config.yaml
norm_eps: 1e-05
qk_norm: false
parallel_block: false
init_std_down: 0.00933
warmup_steps: 283
doc_mask: false
Each number is 128 + 32 x the weight over the matrix's rms, rounded and kept within 0 to 255. Layers, rows and columns count from 0. Numbers have three digits each.

# layer 6 attention value, 64x96, rms 0.162, rows 41-63, columns 0-95
113129150144126101161168149132142120146136124177166087123121144119122095143114132147115153078101141192134116140100099088136167117129127163153185143113054134109119147144158133124084109127118082204182111122117156148153134108102146084121147121114160124176084084120123144094126107150142120133
134109116173153129125116141123150119118130102081128166115143144148087197255130115217139109113161167157126184142104120124133055133000232121095117160145105111182111140128108140161085137143073112103026055136143133105157120094095124074157066129144109114045122179126143132124188170108123114136
061133115162115097154183115091127115125079166158197065133107164144134121121155103180097132123223130141178133119121000169134123123112189163124118142171069132116103153144129091078118062104091088121127083112130165107107164100105133096142139156110119190163111055107180121140098144118154161154
073139079095112140157146128131116123107108190130136116148153167088154142036128163040147091183052041095110044098177141228137114087192126121154065142146131087050181108126117102120181152120105129117217109129144127130126145150156160186122031143110131171146153120131113115078041095072140117163
136120123127128137109119082117159127113137196168102115120114107117164149045152134099109147193110096111128119073134125164111148156117068091124064100178176104142159097133105080129204052155186144076065127132099137110087144151149138167135116127125119169092199147094141107177108154101139126164
165161115105124132031135149204066108101103097044126099147213198153062121202113132107067065148147099183143069096141199161081085109160181130095144213106145134046131134065168107170118169089125131214186136134114159119138069068109164102143035159150046128108145087140076133099080091096152124094
120127111083201134079094130152089137141150060078138169118136101096130171203103105078179107102083137144098155150118145152147062136132024140115095082086091175102177179095159107136130176217090165132172145086170132142135128198112102143090134129122133087077122139157092122098111120173088151130
076099111188139129249145146110202106138155159163149097091089076128138097142155144133209142138150145184197150139102072107170110178037255144154131153123070125167163071169096162154135065078104074122096080182122157115118152102107123111124146089079196198116116147121158114112155176134180104146
171104123179132139126062132176162138133154103112035201117177113205140091116170142255204123122122102062134143109137195076103125148102097110047074097151255113155085160136066152189124151152129179073016188132131051156097077148144154090136089111165122108073163175124137117212188151086088091092
064109092112142122229140120096072142148144150136101066132082127153135139099162143130170179162118085043131096157147129083121128119122063110161111125124145114106109147127130190070105105081142184082192094124124081092141154138149173185121132131085214135124159183125164146180145139122087094198
108146115117111144076148132133097123103110123089133105133155171131101154171131135137113113145167094125126108123139134184125082130156194139077090186137108120105137107101143101110150137109129122145138121130139121073091122127123162135145073154157086140106126094134107112132111128099132135125
126115124129148141128115132109128123115116098108108155122170151159146143176130141111187161143137089131103140118148184157150118132117160113077105139115124117156148121132105111132107137143158133121136135167121115051126122159130138153136083126129093106102172140137123113116114122128136101138
104131136129129122114143168113137130170132131099234061130097159034087136228070108085116057105116166193138122158111038147092135146152145150158185173083065136043153153123166137134061149072058113188151132102183178202163148070119111099115163079097118154169120093129126148090144136124166130132
165121138200134142088122116121171135132148181202124164119113096139120208205105108101127121128113165255141143148078021103172153156103140119184115140135069109121162139128165062151078164171087114115117113106152175095141158115131149087175084080069092094086147047131099125047171144113148137115
182140169090145132079099100181101162085150120150051200132124108193153174098150116152122150121075138069106151086107175102123126115113020097119134054138166104168132122121166128127195153219115154095154168130109128132113089189151164123131099159133118057091142084134065132168115118133079137131
035132115133154124245160145134124098142136071098164091123129155151099054095153114170135116108126122084167130159130149154156128125046232151117201123075073155153097098164117214166099114077078051179138097180115111138159160088074088145101112145104218166184079175143153129195101120181146103113
098120168150112126145145158102123125145103103096183081122060183092094140158126085095030118156199174122115190182134071131069157171055079137151139143115126153147098104109086160120048125076155150135022095111138149155157155085107081124125211110136140124140139177115165161138164136187154146145
105164178100150121048147134174047138132076052052148136151103166154102124133078097069047101120087168093118105182142161147089127128137031151152171115084126160162116165062154168123075174123130147173164171123146125162134123111125099147087151175136114025152136136140103151110077073205128145129
071117140091178149169186121171061125146152142096138083107134087126157085113122128114218156142065080116146058130137208087150113160155100163151091096083103165123189098129145193165164105128137143172205124186118105118107162145134157175085106128051189131151155123135102118122110115127110066136
156137175110162143125116109176108116129171104145085124115127045136136086101129108131103136090067135181136130095097166087162166127099152139140119085096078165179166082149191164133201124144143084208210154160117136130110105143116140145119113117091129114123089075141110103167135117157114113117
142131131124176125127102117154108125172175072114160120123155054117116066141126104226209112057116144133131126148089170076145129126170131189083172101092110191155114159153152170137125114142088124178145166123151075158115133118101083122095126096119142139128092115146128097157165129148071120108
099125156172165136157117146169209117141149127127119110104122105169192061124121133140147168147187118167119185098112147100162169206053161121098136063074145166191132018164085181192096104060178099158070105153121136119101117143109096117111119088085162157096125148109128092189212143164185100119
171134122115109112126117121113123137148131152147145137134091107102119172152134108219121136064121213168122150162104067094146105098151104141145126103175090140107102154140161106064125146150110129125089097090140148145145143130126113099140155121185111117126070128134136147093182135117088151131
# layer 6 attention output (transposed), 64x96, rms 0.154, rows 41-63, columns 0-95
178115132114132086157117135075194169145101133084141143156124134121081192137135152157144128130129093103101123123116137168086052105108066169124115146120186142153136107151122135179146137095152180100123140122115118110128121154158174154079098139127159108081150142118103134121100111110133144123
189174109135163125097181101096054106073160178186190145111089144097142086115156135158074137142114094068067156090126149123095202115175098101142190122158128063108131129121202092089144139170140101138159151177107193159035057173126121172112135115079196145102081120082139127163120120112132084176
230134087094174087103112140120144149158174096082119123138099092089096146113107130152155136117099130144056106122098173145094096117137042126125149104120135110164155070145163156224150210176188179187141199151101093111110094117134166129107060088110166114078132153153123127164140116110115099094
081116178110085160109058103165183124237133020108083166108160152180152109097106055158130115163144179164158137133094081071136129093140121093102125042094121152138097166165121185138121108159136152166112110115089106106162208090110077071157176118167098062179126146122135158116204192162133118087
094115078143171113100123163198061091140131014134128122102140102132191090109111068121124145113142170166125096154113148144129137154194216096095139108133100101101155160084101140118105187126122075185143128169127142111162184095123081078172163139139051131146130151177157156127122102137093093121
075179156082066133236089068085214140178139131141092169153120089133154103079165089167153110174111110099119192122092085074197188120117078129155122066091115115195122090171169125091074080200097183110061074119128081136141111159111068180119100118120202160149073166109175125118215171119173082154
082133150129131153177144083107149158120077209156055135105139164126131074118158174105068109102127084117182116076135088124120176122065240117135143181115155158133070131150135114074099105085130078119099079145121166173156134090098201114161148131152111150178112085089101105121154215100172186116
252095055154165122049164145098027156106153087084162143105098178132111153136098100173102125086104150071079151094121137171077104130180093118120179117158122066083138141105109096135187191184170128153194199158093156125068156160191163108120142141096113069091165150125124171135096113099055088180
083156176135120127093199142166038058013153151220191131102094155117184128100116121083123117172162126144145150167173146133117196124151206101172093193184032116066152119092082055045155107101117054097186089110184171166116123101096039168124177134111085133132096164131151146123089104155109123188
185073137155122161049094193159155099110108064127168130117186161164112161126077163157127120107144178171174111108139148160147141133142174098119105131128113157051083139117064133196176151125142067128126157102128155130086142089123082062174131068186086073146106098124100140096122178156126145079
127160140119125149163101100124152135159159106136108141121113108109142096100126095158115111139109131140117165101110114084144193127138093090146150083110117117178130114151143130110106116201112140142103133130122109161126122115108090133138107112083161150149094142107174132136178165144151088127
124126131150123160145121110152117122126141146170158119134127130130169074130142107153059131103109120121139148112141114100112176112135121116141137118114090118126127143135127100084136116151105096101139119140160153161104171123111094099137135148105090131147082114120162138116173162152128124147
143157125126121120197118081093155192167114113062051182093153133123056173110132156127156104129080122049106135027080095104178094156159114124103145109145234076143122082172218158152145167188178167133126147137076111103106091154181195121122088108106229073106138140072102131125123172120120123140
097151055127192088174165112075090152165118073057112151134143146139112078131171086129083127108082131012083104073170156170108124112173167109101138113163152058142168125152188138104113183114158130201132148175124183164105125170094128106054178144112185121069125181116114148150078151168098105166
037153130092139128139133122103153090121111148151129100140134111131161075136138123096101146134162109171157092201174126172121146117079226128150096171108107163140129162107072114115070089055092103120089039094182168125157137108072078135132185132183101207146125134144140118123108104109182183148
255108146122090128036117149082112160079133185127146153148093164120087176138083183170139101091131120139084165145107102123096087107133000157192137127097128148104118145121106104144181113156156183063163175111125102124089137178225196186142072137151130073122165085138104110105133124051136143151
180117050184139120115130127147089121082118172135094133107193084121096147155125202134162128074097157126100115074103169115178088192190140148116129131156166070067154126112226138126152181171109101151161183160108109096141069157202144129140029100116183134112099115154118096106106117105107090075
080094117100060122200073100108231125115113212148066121151181106134118117148138199121163105119148108173151127109130107110210124154069133196159096145099130161126116128172171152085098068090097144109083082107161077123211104137133166172137060110184166198158126083127093069064147151071182178077
155087119162118159126084145119164152136105054141115173099132207156127148114082126180089098092120134149166165060127074182128170116126191111140131133107133134100089159134022088098154097114135067095132125099145150147145210096137164088195138115159071086146125110103143164075129196113093148150
116151118114134097136137142072158186129101121102131115135099143124135123137118145140119113107137074107139137173160095187085100105090102153156130172108150158157098168111017090134078095084113148087084109099161139163151179143137191152132171163141108164131189115122127110107081114081137174189
139146192119112111150159151095133171072097174153135120117067179094117171123119186098126100132137049129151148109156090157095158123081112140172132221134135176147104096119065087121155081072154128059134124104138137174120119126117245164137132136119121112137148093086105120143093136091130183159
182097034169140106081162137112007138066133106139151125119114120151157157144100157152106104040089112105107152168149131154094104105155122153141140191168085087063149143050092075067177141183130107088184169175153149164114161169213133142145131158086094119120142145177174146086045093082104133177
129141163112173100128181128100147134122121168128139102146120127096094145145154162091151152184141100105119092112115148158082108117088116124105125161154184152186121112129152154189108115074155145147120140109101139124127038118084178153096141119110193162101145097114094105187083087139139136108
# layer 6 MLP up, 384x96, rms 0.195, rows 0-10, columns 0-95
134118104123168141153147145124099141181081197098126122103147174108110117133154111141144154116116095107122138132152119115135137098103171103138142117130156168085068191139153151104057142138094120149137093109103129178122136164125092090171174168100069111145139104141147111133138155128140145143
193144137172138104066108128188146138106072150142100164129134137161090106079075084093104163160130127126126146111138082077110168114121083143184157076068134115085100119096106152108121149124108129171156205113145177109128118088165156108194141101100094122131133153114129151151127122154166159178
173148099141130104091146150115065129147119170155162115088174123141140126143188127163111119161165129122145118102117077091091140135167123113191126074112085101090106092140090161101137145081111139105228119096164122160100144092184134122156146107104093165140151069146118113143078178172125119158
187138099075127154124097145127062136135106227147140142125125124071086144116158134123160079182111116113126149126193133122133101086191135067109149154187164146129143153164134121122142149136101136125124075053147119150100130143129115122135130131150052112133161110132122119127110158072078114129
163137129147147111149145129101139155170085122086106115111125119113074129142100106111136153160109143123093138113086112137120066099154124116133156117097136110178131146113154175164151180102137127190154161157145143094212131097183142081116093116090147129157129122142150165090128105169168080133
135140127186108118047119077153097166143152114125188096091114092107132148148081102132153112098090128104120104187133073156074139135131147125133144125135128131178117155162111135095159118084134133198175134152174032147151113092156061144104110191127098135155106118143155092155124132117158168164
084156158184141081041139097100145150148124097077109115110114134088123127127069111201119147116142080161112209118137113112121135102125121113095152190108191128136055194167159170098090087106153134147119147056102159098180087133118094135121181194108144161081132123132140109143191133139118177147
162129120194136104078110124120144153156144168175143096128123181123131013047045119148158136126071171108144128189103103146107142077142139151105151124117132121054081152154128133118140140162195102131167173068140092148136118154172107159160109120114105126155163183115109142177096108084141111137
184124106149172129124118138147099111170109131204111147097138148070163158163111184097118172136075132176100139106161109033148132096121130035132129070135133155077129101183120138119134104104137156106139107134110137153152156140170159074139187125134087148123102104143129147082200190142131125152
158179160115152130052030148141132118162152089177149141107091119104144070077054121137122115199033082152135110107112132177146110091198160075116158141100181119127139127176121207180106146141102157225143082109122109150124124121159115063142049149108123186138120110122191111099148154086141112156
160157114128172113066117116102135127169053096133110172087185155121129123130090099150184076136082143089122118092150076141126150093218181055131097108135192205128054118142138208157154133060126102187179081086136124097167167102131144096148094142082079152158144054173162117069146200136116142170
# layer 6 MLP down (transposed), 384x96, rms 0.16, rows 0-10, columns 0-95
135000102129123137076169115087134177125120122104114133252142136133099103108107115151169109082123117126143146170121151119131107157098118131139108116128140173123133142115157129122142118121113085161157131150115116186133140163123083121165141135121125144128099124203131087141117086116133116132
165110146136100107177155127087152113145150128158070132139147101143176129140129126127187153143116105130116094132122099110173152092107155124073115135062106122153113151145128056133091133156115139109097102180134134147140064202119136133119148063173125125111113117161123153162141066079171102132
119152109067113108111164112151172111121108143102122140116133104157123092146106168150097089102166093110120139129121102159148114157209104073125152125176065176106145099128162080146134139117130159172075157150126152117198162105113095159187122130168141171132171128131088141148055088155139049142
092138129122130114125183181143184140098089081125138124158090169157168117122122177129102138089156144060136132138122075116071109130116169181180087108085101096147066172152121108140137166148153092118100184186113113083144102091128147151124084086088128083132087107128145165133157081139214144158
102095171147140130109100164102146155119159157106124131094158133118195067142112105075140106130084165129180123129213142102127166141148134147096132127166147078112123113139105147105159080081157126122159135112147125141138125115114121179093166126173112079079105128116139114148153144114107101156
176116194079115201157118110108168176075094095082098116088096081106159162136169102087150178143123127116106086147167141100123133115147125095084191130156128110111167137123154110197197105098114136125111110105133155122142161119183110106140103146134222114117117115120108109131147069165093124123
116166183130156143083147151099123119125149116189110108136147095133166064169114099197113082114047164137091148089118089100147129146125075094155173122069114116128120123152088139134175165179193113132081157130088159085154057155124114174130108181138182086129101198138133106147124132127120119136
086064176130194132187146122088154130156129100097145144081110114092141119170178156168127095112175182097108118084152091146189184123140129176054099096124101104143149152163110148105185087085106121101108168139126083168138147141161126116150143113085176089131145092094133089112165144173134096085
102129097152161171115138159148216137107100104149073146060084147080136104157180170193166113159180107125153102137129133144114130114180079106174123119095111132167112110116031119178113170110077117105114152093127077199120178101156123133116130100108114110158105189129182162119148100087096031101
148149143157091053197111119059129152151140134113118189077045164117134132072172096092082158137084155212227156159178159054096161084147196135065076103133216139144095166073123089108134113152124122183187117065139149167143223155085116111122117163119095155154034150095121139137084173130108131147
119080111165052108139095164131119126132150209098124107146065095146107137126151079149104146211129094157095105146133142100136105183151084118147149114086106130120203107119170067067078111138089181164145101157147107151147137184143071100110164207175157108082178212174074079131148098101101055177